Weights of a small transformer language model: learned positions.
Each number is 128 + 32 x the weight over its row's rms, rounded and kept within 0 to 255. Layers, rows and columns count from 0. Numbers have three digits each. The size before them is the row's rms in percent of the matrix's.

# q: layer 8 attention query, 160x160, rms 0.0836, rows 20-31, columns 0-159
# k: layer 8 attention key, 160x160, rms 0.0804, rows 20-31, columns 0-159
# v: layer 8 attention value, 160x160, rms 0.0633, rows 0-30, columns 0-159
# o: layer 8 attention output (transposed), 160x160, rms 0.0619, rows 0-29, columns 0-159
q20 137:120179103124069101104164127158171165101154074147168167084175077067149108103178164094077114110094108086167103124121103103142090152114090149181140131189127162116159085149105168118131162105130138102114156092151136080138130146083140107134067125068180121077059096119152150123109126135147132150158147113111159139104048176128134130097167137163102076120132121147089123108159136151134124173124161167127065118160158169097133128071101151113129087152203153119166157140061105118183124183178140
k20 132:133149136160123189121126123099131143075115138159129098114188096057164077141164145139132117142209124089122137109196124063111140149160106146164130107167056114142166153110151117105153157121104125133115141188186136098140087112065134112106088144089137168130098117146115103092082128141114123168130083106120106158099098103077071133146107102150173070164145121169089135173086154120078153197162131172097135120136101169093153132153113176154127117102178140090115208114115095084221124145162132
q21 132:109131111079106124158116099217130143108156148099108090225136163130073120170100121165154122078112138166118126113119117154125148166078081108146075124073145137141110146142161126129098144061145146151081126141111105173136103158128116168170115134151129218133191132198117145127102156166181068128094067140059129144109150126152157139162151143108144137080096088081159075123124080182125184065113158162077122116152116153164138157184101108119081109096105096109139134168137135140158122109105106
k21 118:099158084105135096146106051211129135161142133110097127144128146193115156108092116129119127103102123149119192182163139118090179158089128104108120124103142134139071062150166103154104078143137124160116148127096158098158106116086129116169072137096117190162155151158082111131084155106180126171125125170080130148083109186171133148166184135115175149102082141100122088067128095183151148155108173138165065136081104172148142143125073142128115061147122115079160113097073137175114136146082159
q22 140:145137110072135118106117114100127127144141197128098123097164114108109149128085103132176156058121082098150125097136136141097125201150146144138099150178129126104131101107080172104118132110106080105067123123137117090131198204092106170121137134081182099109129093166157107143101086122144171119114160153084111065116130132168128110140125204144129151116150077142167171114145101145141099156211176070132097147056094095142108196167141150141135180180125102188122076133141132118170111109194097
k22 139:201134180089116123142130100085119142174105160135118130110148094083133175112129124133157112104141106140117124181162132093126171216096150107139140102108158124130120196108107150097101151118096087141137122181123125041125153094138108131125052147115198053133165092159191111178123099150150158101111139148059083089134110144151133148161121162112174138148154155177141096102094111131073121149189130066144131142108107082186084189176142103148135088149148120175101112106098122088160108068145131
q23 127:119161122119086180123168083103112106139151079121125143137167177091148124124156092156153134126178139123097171151150085099129202152169141114078124100161156134089182157125146188115109094120152127116147124146138149130158138115034078138132134101044115166147092062200130120135157183139142106105127090067126150164145128112142117113096161149111135135149097113111108142147097145153191137163072032161112224131095070109114107127182136137140100128131128154051133144168124178130152128138158103
k23 123:156176148142140157092100095125131092175163132136133139160131177145080114091117184141147145170080120100122113151162081108077161171137096155092115069194101125110068160118104089166054074111122177134106138134136174133113172064075124110126155142075150183138112129189150127182122142081166125136136151094071095113175183129177094121087129140155077098150077144140113113144074138171164154142080118153123155133068091104112062114170149120172132131139099147091152112141112141161125116183167100
q24 132:076131157144141160168178116124065126153100155122127149134108145129083139138109095143153164086127120123111128129094088170124156082173087134106105068130100167065169158111095078117130118212113173153097162093091136142193149111181126174117124078158060103134173127163145139177091120153130173184159107171150100099123180110089138153118137127073166135095110129117121145147091150131119101133096092147133153116089106107137138140145147165185117168182078157192087081105102159074169121038104147
k24 116:076155199122104110158176100116062108158152087098126138163093112184134136133096164123142171118104134138138061168119085185139127119175175155142127153184116142097021153080089135149085083184143174125086133097096135101128218115161134118147152101167113071093175153135154138104117135134160111154135135154114122119153075184134140098053154140098183131095088167128144068132162098147166171106137129142107118083101128122144158139161152115137173126117069102138126064134101130141145100109136164
q25 136:114066149177080165164177166123141177097117156144100158131123110161121148091170162076126135114127134101149120018172147106137123119093124069231084132134102132156120092173137082119119149146091116088118121161113112188117086155098135187187112127091161103152064073143136113131124107121045153143169090132121130132086114138162131154088143116123144083068145099157110110110070091118115173132081171091121081140148110086150178172092125108161110135177102155102158130130101135129133114130130075
k25 135:106047152127118120116190197103116178078110124162105109143147121126166129099110136129120108087163137050122110109141087168122120143105141103204139158179147071161099073116178095104148117128167098101140116135115084172123069084145174149129108130172129177117135142152102131129180091168122136236127139126089134108133085158116145123145175069119080132094098081107112124127135118143086184218165136104117095104118196090090136175145132147108094126133128143096134156092115126167175136106156096
q26 147:134170150117096168143150161125169120169138114135073178096136164097078149131153134129134163133085113102063157143044163147141107075071144137161127150098122149168105179122146125141077144167137148137083151136108060139125115114123149079089139087143082197103150112078174137133086099085144099089113135090100089167124139125118088135150114208116113205113143163171119095131144153110188084132153120168150138124185159151156125094100142140207110147074116099126149094096058157113186128132106085
k26 151:133162152145096173201141163114105108151164132085135121109102087138179164120149136095151110055143141161122125154076123119152118120062080139097153149108135187166151091143076145086112065121159122104109187134094137178137158177112167127146051094141132174086117097105137229085072126148114115097167114115106104115117107067097159134095162145140081116136173151114144136143124110127136148091168135171122165122125196222170094120115075130140104052140109136107159138144134143132151103079124109
q27 139:110191122128169158138102102122167143135134149095166120122140088091104087143102102060150117047111119185166073200071116176143110142129148155129150117125130093094152118137106147203141111060117154187064122083169183099115172128177118160110096094087151145095154166139149151072121207123144116095165130130120116130135148161123124101141142134105128088127114135123165217118165136130088117076166118139118105126126130102171148156109130130081101122104137089188109163117119122140222054129108135
k27 139:111176132124120129131099098141155116116136115109139109126180114060103144186130113130108131080102051228140112172139160172115134107110152155149157159077092052123160148158132139206144108111063122132093132140168175082091145107095107147168086133082136113178143150122187133070087133156112121098137120160127076215110124215166129092148132130136220150112124118164116123093123145093157174116150093144137109119121083145124141174133123136128126140123157096145131108104109105087183100101064161
q28 144:109130177126091166094159115087129133162101125125098101153174133140097090127135144156134156098070098078108136160109129088137161134067135046118133082120131179124180127098137151091110120149119180128168204152128143134146083139119123116131171117088098132110104145155208112115148157135084099168180128080149120210123125105141075168055142060135066108084137150189148129117126144117073054151166122200126164093112161153142140186115149135162180135122111081139145112145074145163137143094125125
k28 140:104158140147101197113073148090128128196144118137132132135108128169171119110115155132110140083160074101150063095094063169119149127103135160124122118143119154094083082117136195137091104186152153106132169150054122148133117188146118128146179150059106174139140163100136147103144131134120122143168141095103034171152102069125121162124058112117043085110142124186183121107124149108111188127169109150118112143110144156104141145082133165137166112144154148104124075111120176080207125119138131
q29 134:075194157091121087130098141160122154151159149181088069152075191126124136109182097136139100088151086117140158178102081128141132110091082121140136089156133132191099117133074148118141135125174102090157093153071177104090111036167128097120169159140064112124152097114146127133156226146186142084111110114128144136150155081112087142091136159104167172117125182073093093130126120128141109143181155134192108126105103125153124119179091117146117119132065139098193134133173147151120146137100124
k29 128:123164163117093152091079112087165142041113164180105165092074158163103115154094095125118110115110134127142185146157130099124126116141089118101118115151127171147138125213041058125132158133220093127150139092080143134085150110139172112161151127206096106093167097138094134143127148099142128113190126161139127154135168157163087158121131126106136134157075176072167124125139089125098147107134132171122095171157114117138149104115109103121146080143055107085175107126151203099089129140178101
q30 123:153087085104090073119069167139136114167090166128135117127174131124055144140063119118132157103109195097122099096155161178104085123148170133153180151111101186088191125087153134080100101156065136133126209166145119101107077167161155065118118133152089112150141188094172106139124142145106104151095169111156079103100111118113101153164101117162135073054151157164139153160135152088104105120160199169094137111145092118133128168097164151112169139136130086140100088114103082138144142162111162
k30 121:112082106121112133108117174145091123146105101150171152150118081113132193126165097123130154104184175117150077113123133179122099088112152088123111116121202172094172117135164227079114147167123096120138166159130129103134052200213136118149140123169136120145164125084113145094130142183126121095108133149159068117070091131105156169155067150122100108099234123162135130143125151100109122057161161122117087055153122110136126124074148121132116144120139134116134137078168102129141112082133172
q31 123:100119155121160153160124122117109102150113161123068102165161099147073154156134079166130143136094183144126125033129152153089160100144147110168089166135133132138148168149145077114148122165134102138103101128087098223140152147126143203173076192142105096179075100155073176146101147141094132142129086152169119089129165111156136107116145117121147094078086110145173135154104120142080236091127134137120153115104068139124150165144129143132130114113050191113136124150097106138148091089128064
k31 132:136108155111200089158160115152112122153125131164112155194114102173129171128071119125160160106081162080119164137113134141071133127081190059146131163161145118112053108074165108132118140141172151125139108099073101170140089106151151163195045165174154116155135214129128107155129120120170121152084151123082146112180147174127126090141169106116128164051086141128138078123134102115103124101121155129105075103075139066125159161131102141102139044152121118100110101107120130135123127118179098
v0 131:131108136100116110122156106200133154099130127140163184084133088105162155150171147106200113100170136113114113135213112104156124129058156110123095058170139119112106118182144154073162067092130134108156176168139105127131156145086105184121114111146166114144085080156120124102124119137052134105136115099100189202106147151157178122099124062129094159139185095149056111111128136149113086145129159186184102134203165121144170119156105132131127180160092065115154128129094156146113150126136126
o0 137:131108130144169122134127143092080133177110149093141099194148079161151102075099144073127148176113103138104194167078141148131129090190088112163114104018095142103172119095120124127142182132101109163112122124127126113148139143149172076124136149111164130161205132055088156137155191112175138132159160119129149088137113150122186112092133159088206094111120138090180112122103103126150082137060084159133108136112092171133080128157118115102147134099122132138114069121111128126218122117160169
v1 140:145144113117081038136126115161130126152143133118137126090135140113087009182150160124117088123106167144126141054169126140121129129117138113180123127094090174113146072107164115146101159167140121134102160158141117178116178106175136158159132107097129113159040074167120148076148175111164153167127163106120113092096146125146125122139117166130148103136104150118153071171143138132099106116150132151131102144242168083174118217133126117161088145102139088149142102104051113163131147086112120
o1 143:133089166125101130100126147059163124173175123105138123118130116108145199099075183140109155135117145103139117112166174133181146164115111103163148138212157063139168130102085135127143159181073132166119054133090155142124165123106124074096174127155117132087188138082120145146100139136129145049150059089117151148147141180151087080057128108142153132119106126077128145114091097165175125072133124198133132106115116191122149076125130140101125148148070175085134117084122101162178114106125148
v2 135:124166188167167121147095143080067109131077107133184142193128179160125116159096133158206116155073082097110117101131125116112164071155093126123121110098179074087112086127127118165157126173129159122173139078135135162109117137124133190115124172105141118127103110113182153212076069137107207136134105136163156140221140107114139137071119092127196087157121118129130113115048148116128150100101097110128101107125109121092090099117114144180071113111132189140124108142115123143128118105083150
o2 139:212192133094115119063185130125157143100121128141171057157135085113110123125182067109160123138150138117173165122126125112135106122088168125141153099157126092155101124140177127087099103074094123105100173162127115109082145164107118121148157147217135152080080085118149087103163198122138116060126153178173076107092105153145120184136107120149067142122092173160138121183170152161068132140080143133158121104167133102084159127106109112134119122174110105151165102150181100140110082127140067
v3 133:128096076107167141154152111170160174079061078113118163150150133125095098104146098115130147012215112178089111181143096109150132151099139100119151091136162133131178115134116114102157084168155124086135107162126131090151148075150119176154201116104137078115126163150168166154095107181155111130188087147144152103121112134079142086120109109113186163125162072036106089115142081146097140150166157116116152121121142125116164128171110127113108155139085096181138145117119113088120137098174177
o3 137:152155197106155148163142136131105093192105096059110108151136113130152088142101193130148134192090113113160154114114114114114138112169116119097066130041057117112120115120125148031112123146085093124130103120151151068140103115121137144110117191117160134131125160095082133089100136130082097102156162111139121083177152109139148144167189124129165108141170181101110152138101162146156105178105145178114102138129123104199162164111134116156086087120178203093136142109087123156111154044172108
v4 126:152110112111127114145160114134145128139148091119103075173105146094093159186145139155049135127160095151115107145142077074150078151125071091110150153168147138131167152099156122136111146175145122081163093124139091133113077041101163083209173101093150087119123113155165139134129188189126201108104103176150175152100072145109097117138184094106165107142149104092159087121178132138094139181115172166059112132139213127103105092119141142136088090145125087098097134132139116121086123133157164
o4 131:107105195142144139107143136060136147182094142121099109080126154162138131149119192146130131095102067151150103131144198103149120134123157159105123141066083099100096148120151152131153099151091120128201170153137134119157175117128151160104114143139116134091129179206096131130074036091139076126124167128151081134151102135039136117124181126076170188117119150045124174113119121157131141139151107163152157118109103152131162143074126133069147089091136136161130170115096112147118125099203066
v5 133:073097075146122172133134146066174115151060160135161128144164111142137106085094143106146092189091139114166130087119146151126142143122121125107094197065140145087151126104148084141140109157082168143138025121149074164115142146121156117174140137142104141121121153133193166128112101077112127117127118097122118119095173152190099116114159113102100088125176100157147140165114160087116169141163114181098081188105062126149124140166138115115085171180138108104170119138139183033097144114160067
o5 139:184121171135133138112138122140076135087085143124156149120156141126112108158169136137087148068218136108134159113128132167102143163124194117128093138191165103202175102149042123096139130103095172088137170113098156125078137125174147061041141133128096134147152125111114112154145094080090140162096101157175094188096120132115077190106147160089135120191095122134100117138132157130145080072076151140116150145140161143145076135165132156072121112159110120132083134167147075107065098123125149
v6 131:116112079088134145137114132122142139140091110103127089118137084136153119188106062163146133184172126137136157125145157140094172143136174135169152153107139188095100115114088155137091116092172112127173157190132087145128020158107109137140128139079112189126111070139116075142116103122159092096134094147174098127136121145149163116095114135152153132082086099114131123077123150111152191114099134145168141052083058117183129196196136106050114112087163143117124147151139127159116125041150093
o6 133:137108090101103121148126083135089126094055138151141112153112162134107146110182158166166121164122167105060120131132107143172106081138060091105101145176062096127093115144158120109110121144184158152115151136097134148155182108130124098120104060080125073079074138060149132095124104109096112121090133115078128161140132101194149167177080148141193152123145176068149070129208177105108122094156138147176133116099126132146137152120131200135095165192143137159116130159161158097143111135106187
v7 139:138100120133105148122129142062131126157133179115172112188120161126108129155094149105148193075081132111183124150132108119095134148200143135138136161122081136090088126169127111156143146109099136158101074060151217134148111118168138110107131120072167129108157122132152110142175139123065169128131133123130104125119125082082102137202177160126095113091102138116130161158148151132110117117101108088105132109071129128157181086088144109090226132182190086157031167087087133132155125108071124
o7 131:049212118140117087146151111157137116154142134097093154111105106146149166133132121113156134140151177122120095141083177111101151160065146200126077115136125151239098193140129161149166169146102129119110119090096094151151105109104129105130101112124162111204078097176163137150144051146181056177118142116142157120167133077082035128129106139172086139123140115115164127078104151126124119119113116153140120178130175147146124089122095150151100137129081119128142105091144122133087136174117063
v8 142:154091092131148179132138126128111122088146166132122116187115100127131204136126135113085114099138087170114133129135123139154128118183136195129165165164156106156154124175169113067078102108088127118137102104127113134120174137073075149149134110129108101125131127109077185132159090116135072121084101110105151154157161163165153175110117111138043152160131092146140134114102057140116120128118128089056140127224093144068109118139142145127167154178162132161118188153141173128082112245158093
o8 143:095117194151190140097096129176111080131116121130130168105121144114082076126135115168166198111098127092167127129089107111107083130148194117153123204056096151134165122085065091109192106135164167104092154133179125072116091169161123124182157091133135155090143135128115109146126138153139154170154139116083157151112081162066115146167184154098139094074138063171139046117107182138122150145181097093175143141132122125155159123079147126128131077134097119148157095146124141079140144101098135
v9 137:085074154074182120139120121129100137142222143167086078117079103130134185064161133110153069130126097142173100160116122117135080145084132118119125105148100093172079096221087159146159138136099076128111146103121150156144159091127116136115120109168176155021165110140104143093191152179128163134160152147154155155090160129086166121174143110121184077131164098148112156110131128161107185095099160082134130116097157157156161099101096130119134160118099097111125169106143102132121115178074142
o9 139:131142110170116149138143119072119118114116105088140109185149128102126150098134125124140080155138141111178102165096161075098164134147080147134128134081154170076155172108160139185064115143141101139153103127121115104174165117099128109157104131052128111197075122143131154124136072074169110140117109134107205062175143092048096110096151123111103106120081114159152167136154122127169133158120116141079163152140087120151052161155163105177179083080106141139193114146113112151188180102178087
v10 144:055136147131131111139161131130065120199139159108140083141127148108101036156121189126120130146080122061110149157098127120105139122150105181129103054128157136088143147171109156135110164138108130139172129115133135111116133108176103131077072129190103135194189088102125090191147174136119128155138130102089144161166163148173169175155134103145110144052105165182100142127122147127095122126075097164057107105164132148120109146094126144146179152195113133202156130152106133132119125182087082
o10 143:129143061129141133108125130138232120115188134164142161151158076120119156083135085114151154163121103097130099182094122105090090147098138120201170185140118104205146177129161143107156128077107146136075154122156164167121090110155172135156099115158143163065074076136149165150087114181131168102093126101135151124081129182111165190083112159173073135151065149118167132124073121106163113131103055078154152111116089164126092122125163113119136131088097102149131148093117102088118122151137129
v11 134:146153161097111156107176125157115168134119110133115092114072118103168120131181057133146047086145118135140159142138117083132115192111151136168159135132211135148143106108077110147080158119143122136143115176094137141167123174092099156093141124089142125030118057120129136094138079141089129207128113097130161135045106131165120174139129112165166177105152096153126097088175156147112148166105129082145109089116163176156148182132116152124091132112090183134097179158079121128152108151185086
o11 136:109121102181120099110100156108153092133062156114095138164143183121180142108016172139180158152151169129111151158095155105187090119155084148128115153113098103109148109161121064195155143120110138182132187148097118081136149117116124086156098092073133097120092199093082132094130123095102196116137132146151133114152177105108182107149148126100171137131159148068133114111123128101127162157102073169131170106122102104109074158101174115143113105104120142174172133114181162157096153080071110
v12 133:141122143146125109149097127162127162181159145112055124099169129144055235108173144136080154098160150124106139137154140115127116083151096051133136063097093115145106188187144105115127076120178121135130147095122142147123094129130129149173136129100130077131083158174108146098102130161202132100164109181115140107166101052141161145113142147098156079125155133121137123104107127147168090146085143133145133085099149130075167117089132125182113073145147134138014108080106102111119131085086152
o12 133:150144098122154140114103128101191146129168134093141086076133106096064126187143154094152107166095163151128081068133125108123182104055148171075180086097088168087078147151188169108105122140149032177204142091175110142113133123128111123099133181129155119153140143100134093138151183173109125152119137097122142141132098142072132114124129122083173111055110171169106167113163128143110174081143139139139109107093129144116181088119099103183098133114145157128208124102113159133142092171140154
v13 141:102127156117135106136097122118133130091125143144206042148136144096169090111075104147124157091097115123129143159167116100120112123093142103130159153112138166120136115124117201133140121133143154170205094077138062146175114107135115108116115116130144100138118095141149118159136123139163163083029090072150148149150119090134096149151098139103084128081155137089088117160134134121191067068090091112169093161125162111130151132135073131160151113194179158121129167106077201115176151222095097
o13 139:118131112146131079157160126120103133119126107127094132087111111125124139133087130089148093073157154115108107208093139069139144168164181186129092082095129071113081138173173118103146171138087164106100101086165116147104126145150198141156099132115132155081124107064143135107076159143167142165140079122107115094141113101117144178105162097129142165078156087115168152120164121097090146111106083153161184143168167157141094080159190146127215138197138080138126076095101099168066133178141106
v14 121:116064153098143143134098141110157151163104161122106102152139114103136056044149144141105079072100125116157128165106151119127097133151085158115146044102162117102123174190125120180121104109092100143086092105118157120146148064148166153148159147153170141109154187126109160127103160160085125141056111140140116160110128180144105148164207112134074126114146099139166124122087151132170162027115107167159151133130162124061160107131146108142167164096086146128094147103147106060152141070171094
o14 116:137156125170121092123155102112134100089170129174151158133126094120067152165143176122109138141177122176151102103117110087070124172142151216172101098155145138193133124095100107147115178177079109089162102114079106150157086079183154089114089150126125132116064066149118120127103099086165132192133157169140153104159184089110131095107131116115173117087135141153087133180103105098115116103092165130064172125135130166167093160042124088160149096098148112135137157149111197085100165154130125
v15 124:178138159122155146115078127110139160126150127120170152143086169148086143154095156080183104118124179126154141123145146129134079135111069036123178120115093175091118151115173149120156131055114158083144172131141128114122091127144126145175120090085107148100124184137155103134178132096039153104200160074165141174147119172130114175150119105160107089098153130186109115143118181126128117147099161184106149111109115144144142143080163112062112141109104057153106115083085106213082123151093126
o15 129:087149092163117107118165138061088125103129158103085078163148112133147164176170129133156162116148124166091204108118130174130196109157148146143098143137111116143130187156089098123081125127151138222084106129094132187086179161122115144156159103113196082124112136121157191156128097114194096152173140104154177119132125091061115098107102150098142126136081135065159140096067130118134128121120101130123074136112111108119117092125026134090134185117124128118108177109140080127142076157167118
v16 132:099132151146101107141140107157098122084083185121047182123155156123135124106094149098092183230065133141103078124131156137157195104067152098130097162113131124147153148106124117106131132011145149128130107152171091096137130109128142134112133122172111140088090113153106123114090214122149115187111124178130143142153108165075121086143144113111070098138201119154142159137150118123127117117162133118162091157179146113117070108184098086128126167121161096105199131117170125170113171138090129
o16 132:167080150151171208134120163109126167125124055149180135112122096134089089142111046134080073141129148092168144143104110153141153154150166061095048126110188143115135106102152126101116148112104091051126132128096120148155102098122113114150149114115153099156150115124119158105115147150158156136103155093110108139135096106162158072089124141101150145162067129110098136141124155153149097145172181155135145163133203167093161125144117136149205194123118084145049105114106155130218083095104138
v17 147:076174130128175205164090124125121146103086127162075108135155123153122194201149048125062176131138119179146111120098098111122138089134104108154110186135188168153146118188146127101161133105139126098083138139146101138154139124051087163144103152109140111042104074103123146154096134128112088136191113182120158078151161161079146109112163121148089093166076120180137111111120109133094096145167131207148073106055111140129118108125132146132130149139122140157132104165163159131104125136071134
o17 152:148092110059152157130097141107100139173073101146113104189138170115105101152162123165189122197139202122168087166149109162114111047162150154103119136118135153117144122118168115148135072092098107069176120081134150087063126133159084101156168137095174124144119096101098066111121121162153165146130186110110172130091048113116121196126081123149121105176131138102123139103178190156138100132163107162118163128127132116113145128108081169132109108105100119158114121154130177124150121080145034
v18 123:131108164147147101125109152050158093183135105132118133130110119178125067128127160121105124170168110067147088087141190135141133122159095119098167153142097075130111131101152112126173130164091116089137160140105107130078114184091107133176101134128132076195099162129130135086144186113058121039184155133142110110121142124136104101137109161143135126061091089117160074155106103107195137150128147084071136164100049138113117161076134140092189110101111176117146113115181150179113107193129115
o18 127:169124089119116116109140123164078122047161133128098094116174159140164160130172168149168165083100091146143128068153097143128131156101095104120166179196106156138140145154112129105115078163197167107097138133100113120138137142162128196172127171148129159074142119117181148128131166107144128140148098150154069218051117127089070090150180115156115188131110090155115146118179128111112085105108123066087081131120118094126088076134068130168111157088097102123095152203103121128143105127139119
v19 118:161137113158172092151111124147111151159152085118142155100157182153176079133147095091184193149212101149125171153104111148138125103078147109090143097093124120120133136157118147130119116149123139150230109131167127151121138103139096139126131121134131140155121178104131122088129147097195087077190121068087146084154188165133159118091089099074086111159138168103114104136091133104134151089114065130079154111139101111141119162085109135152041150149158091212136150090181172153091132183105111
o19 119:132140088106171144106193110139114115078133127111147155120146055136107146118162140136091119112126179057131154157136098108114144124160140081150179116135090155059166112171100155025078132107139133117135150135164172151091077120113167112129173141142122100106116116126119131160085125219123129135189085073066133116089107187128078140125152176156116093124107186154182155128146127071129116154145116110149057117176183053156138097162120133102162131182122170088126117156112106122151147094109111
v20 129:167095124111151103116166136100106107141147123130048191056155082164136076117125184147089174125086133153101126188123158157131123098097143100137128141107156146118109107164091128152097176209112123137166140090121149121118142108044131105160156156157166132028054182096134140153097070166125114135132109125123113122101131133158167137106121100144087170179168141184158154107116126118161149153141123088137133066134092146091130122082114120167100097120178123158163189162152055122110126183156126
o20 135:176095171131132130112150075166136109081087101157179084112133157165096115160125136135177085133128124110112116093127113161142184134085144134078139110137074142120165132105116176189081161093161138085137113122173129086142102107127121139154106117182116134149099113161090070128134095117110202103139125140118153135112124196144143111118210241141124105108084099110145127134150077130078172141156130114161159049132146076124121185087072080178153170148096154139150130109148145116118154074069155
v21 128:198095122125126108137103118148178133138127135143134178145108148101139105104133070144091108115137109110095143114183119088118121135106107124144120157162121140144090102135091137146070093255164067111127110215115121158126104118127122139128161113068140111143110053137110116106185170148098181113107167095190132162073162081127070160097162106133155133095118196120140092125150145136138146110145103137154116113128136120148134082128105131196099212063058159163092099125143122153139166137143101
o21 131:074125079128106127119150148068121096115092138101144082120156165139115150133103216020151122116127112136144073112158145104125114151116030148201144115101105105140143154107105129167139142119078178181135139093111126155142143135147133179161125230134100083113146192087051117112116087088148157113116124201099108120147142151130129087156132110138167169073167167124114160149158121119144133119112115117111117112162103168110192137148133130075079089164142112184121114126145108154175123104101096
v22 137:139124139121037122098156134121114141118113112127103111143111115144207138108129133131182089166204091163151130200164073084136141159117143160114113078183136118114083136134062172135136100072137143142149175123128135094139119169096083130093153122205166157080105088145117122092120138153177129176146096124101159148134089120088157133113146110161152150193153071113095117089197096151115130162071116093120129129086183181131130075161121084063130101148188122102118198140158106119122110118161135
o22 142:103138106139190155184098140154170157137111127148126169143139093132152081083068068145115085127086161117124123134100164142122096111126156063103115147052111154094109101140172110145160183138145122137102192150124116096181179094106153098135069078095150117201113142093152185090148136130077094133150150155111093075144140117114168098185139176118171105072113145080180137104139148107104149174131141137136116110141100098139086201084173216142145119099079111115144108140126149173163166099128108
v23 128:136171095136131161153108119134151127071115181129098153152120132147100171130107061098089159108146122160134116135189077159145123135086125135157189133112092142188111069187089048105090149144147114152131102125136146115137168084111134094092200122129146139035108086124102127059151062104132135189106148131114119087108048151074141104146104134140110101153175136105144143121086128134110110171165127061219075179147153148170103134147133118142122161129123118111169156102128092134154165182124131
o23 135:103117199108125126124143158086072074187089093112169180109141163108145099084080124163143084102139222142171136122126154141108167148153113092081072115057190133126146126148123093194119102123091126135151131128138108100126130147079092140167092139122141108177181150095088119142111104110175140144124112075109138105190161101132091089157160141157141066100084080153109149121160194148129161158151151168080123103139163150101185138149159113123118132121169166136132079077084171108111118119061106
v24 144:150072143117166092118114129116116151085176128149122067109135106089093069079023132140113113114079099124152100168129130129113104144148163107109148109155113109127163098114119151158133100111120127110109161159100130131215135164173120136174161142201116160094087202109166175147142122143162079152154164106106144116169195119106125141112132112138134064169118141141133208116069103114104157151125163074100145134040101175062110153118164163187111151146133101118134106111133086073127107120104088
o24 135:137152119168151120172123134104140126113133096093120169159084162152094104119158080130118103133160129129159143113157118118135152117051099151081137136154151075136046098097138087096093193089153149137091061080157096163111159116145116184092112114116192153119111103085081126117081126122090132145177150122154165173128160137081109162141159147137120127150064107132105103179122150115157150161217155148088104137185096074131092128130112106121114090135109167140173183137105087143124244095173147
v25 122:151189121134106130112187108134138093128094142106086222129118130121158114105088110098084141112132181147106116136113129131123163100121154110167160148094163139086148106106103105125105118065127114108141170122145178117115116165144148175071165118076090107079134152119083123156123129143140153183156190091203149133160143181120079111094138082130151190149203153100144074113164136125116142177178095127135093130094128158162082176131112114129112157054118112248118094142119064147122124125156144
o25 114:091144128142100183127127098154156105092076088112102116153166176125158120147113097128121097150101171131126168118142079177107109168154079089128119087130105138171181111135109122087111131135106093167065135160086151134119081123071073121139163158153156120150126141136113136107136163143133180083108146186143122125117071114180170083140125142140100131134070193072112162153069157141130117159156163121135175150180166097099187148093095098141093202211150129103142169041145146118139132086079082
v26 138:206123125151209153104056127105117123127167123133161152144130170152124184084146084124151097138147076119172169101119136128137116123101123164105126133128117136147117108096190130184138101109115108129099109081110128162146132180132119163105122122082136084134075133113132203070118125101124152180120135126103135052125143158098140130153106155107173122090098087113137109139212115141137152111141143124077117110148110118097111161117155151099051153183118199201088143027107089102108076167150081
o26 132:043127115177110127064170142145099142116141147115119149135099120066113128117126137122152152098137160113166160116137113091131097131111166127104108126185182114061126134126029132105123107140130141181180148103139137071095123101149102048156196105139151165098128103174109157113174171119120156120188094146152120157114140080058074123179127067123063156131175183140148138135109098142159152122112129138168109088146158090163157105117113158183106127104141168148180093212129124150107132114088095
v27 142:158157061131127105157118137146126095171141144151151121171100182198139122099101110097122134108150111138127098108139122152135141106131094166147146197089119156126096070120191102095118129182145152113132182167121168135063133027160111105086138134183122089160104141099141173164101118138073099114114103129120112134145144140103128118105125135133131208112082133119116014172080132110140132205161109194137091107198105138102073110083123128103146156124139139114153116144146188089133138081077115
o27 139:140107219090125160089207152091139057115117143176196117133113145107167103080124140149159104177139090150189112099162070118114104138133177140124160106150110090198216112140061168102150090152142095112076135104132127137106090126101083182157156207104117133088157088124131107140154154132151102103151139146080109159107134197136111156118125130172123101119179119147150136117125161131109135131154089107152136100068147098112116106115124156075110185125135089088097100148119075121093138153161078
v28 134:118118130116102147154153128086083141159088196103066190158113176171120073143073143141155130089110109116067152124185102144131148096104195145146141113086119143120112144134084100111094110098121106164120100158148144156125137139056145128133171129144187184146111107116186117083100124156112142244113084123140046182116131125073207103095098122155113083080136087111154126137074109118127102104175097149146169118150141137162133150162097117113133101135133129110206158144165149116147161121115090
o28 135:201152125153148066177112095170076106095116120142255117096180112078065117089098133149130135171124143102184150160120150138120125211165134102157110150121104096146114112164135153121133139103083119086116109112093115098192099070119142159173131082151120098108113110080079073132161114142120088132130136096155122101155145118143132103168106157148144100141114108112176099101175147143161162152094222172115080107106178152113164137093132124138086152122128113144101115095159103092155131131078155
v29 123:205103065148146176117101124083184118151180098134146137122165179139094138124127181115123138110079145146145155128064150110119127138140095087091121114109074111124177154120160126142153166131122160106068064113147069136131152163135158070143132110088116146131190155115178110122128183101116128063150075153121153095126152109083088133158142096094088112164102206137137159129159122099130134166161169145047184157117127110139151100123166116193049175139074093138141109149136070165126101142138108
o29 129:055142131116163116131157126094116161123111144107087115056117135199132142167161124146091153111106076141087104103167150144137162140101139123148119142138165140146123170103055138115103085069123184120207133123147118146107110134173113167099143112166133142123141190167141150164148041162084143172155123070204148117094151135147143108141079133087099122172145139144109128123077113142146083103109148158104103128164158085173148122161093129105174047108125156172130188161069057127153126137150069
v30 130:167103198108149088127092124137124138141182087135031124137081207133181059135184114108139091093169144176123141148143126123135109139148164059126159114108198128100082139103161181116141133112125138101097141144109092125172182143099100158201137109153135135099137158130114129096112223124111125182190107082140135125107152116138061127145190155123111122182139116158154096131121128117108059151093125136108125142155114117084105126103139113122091095044120127098087131099196159132125108124094128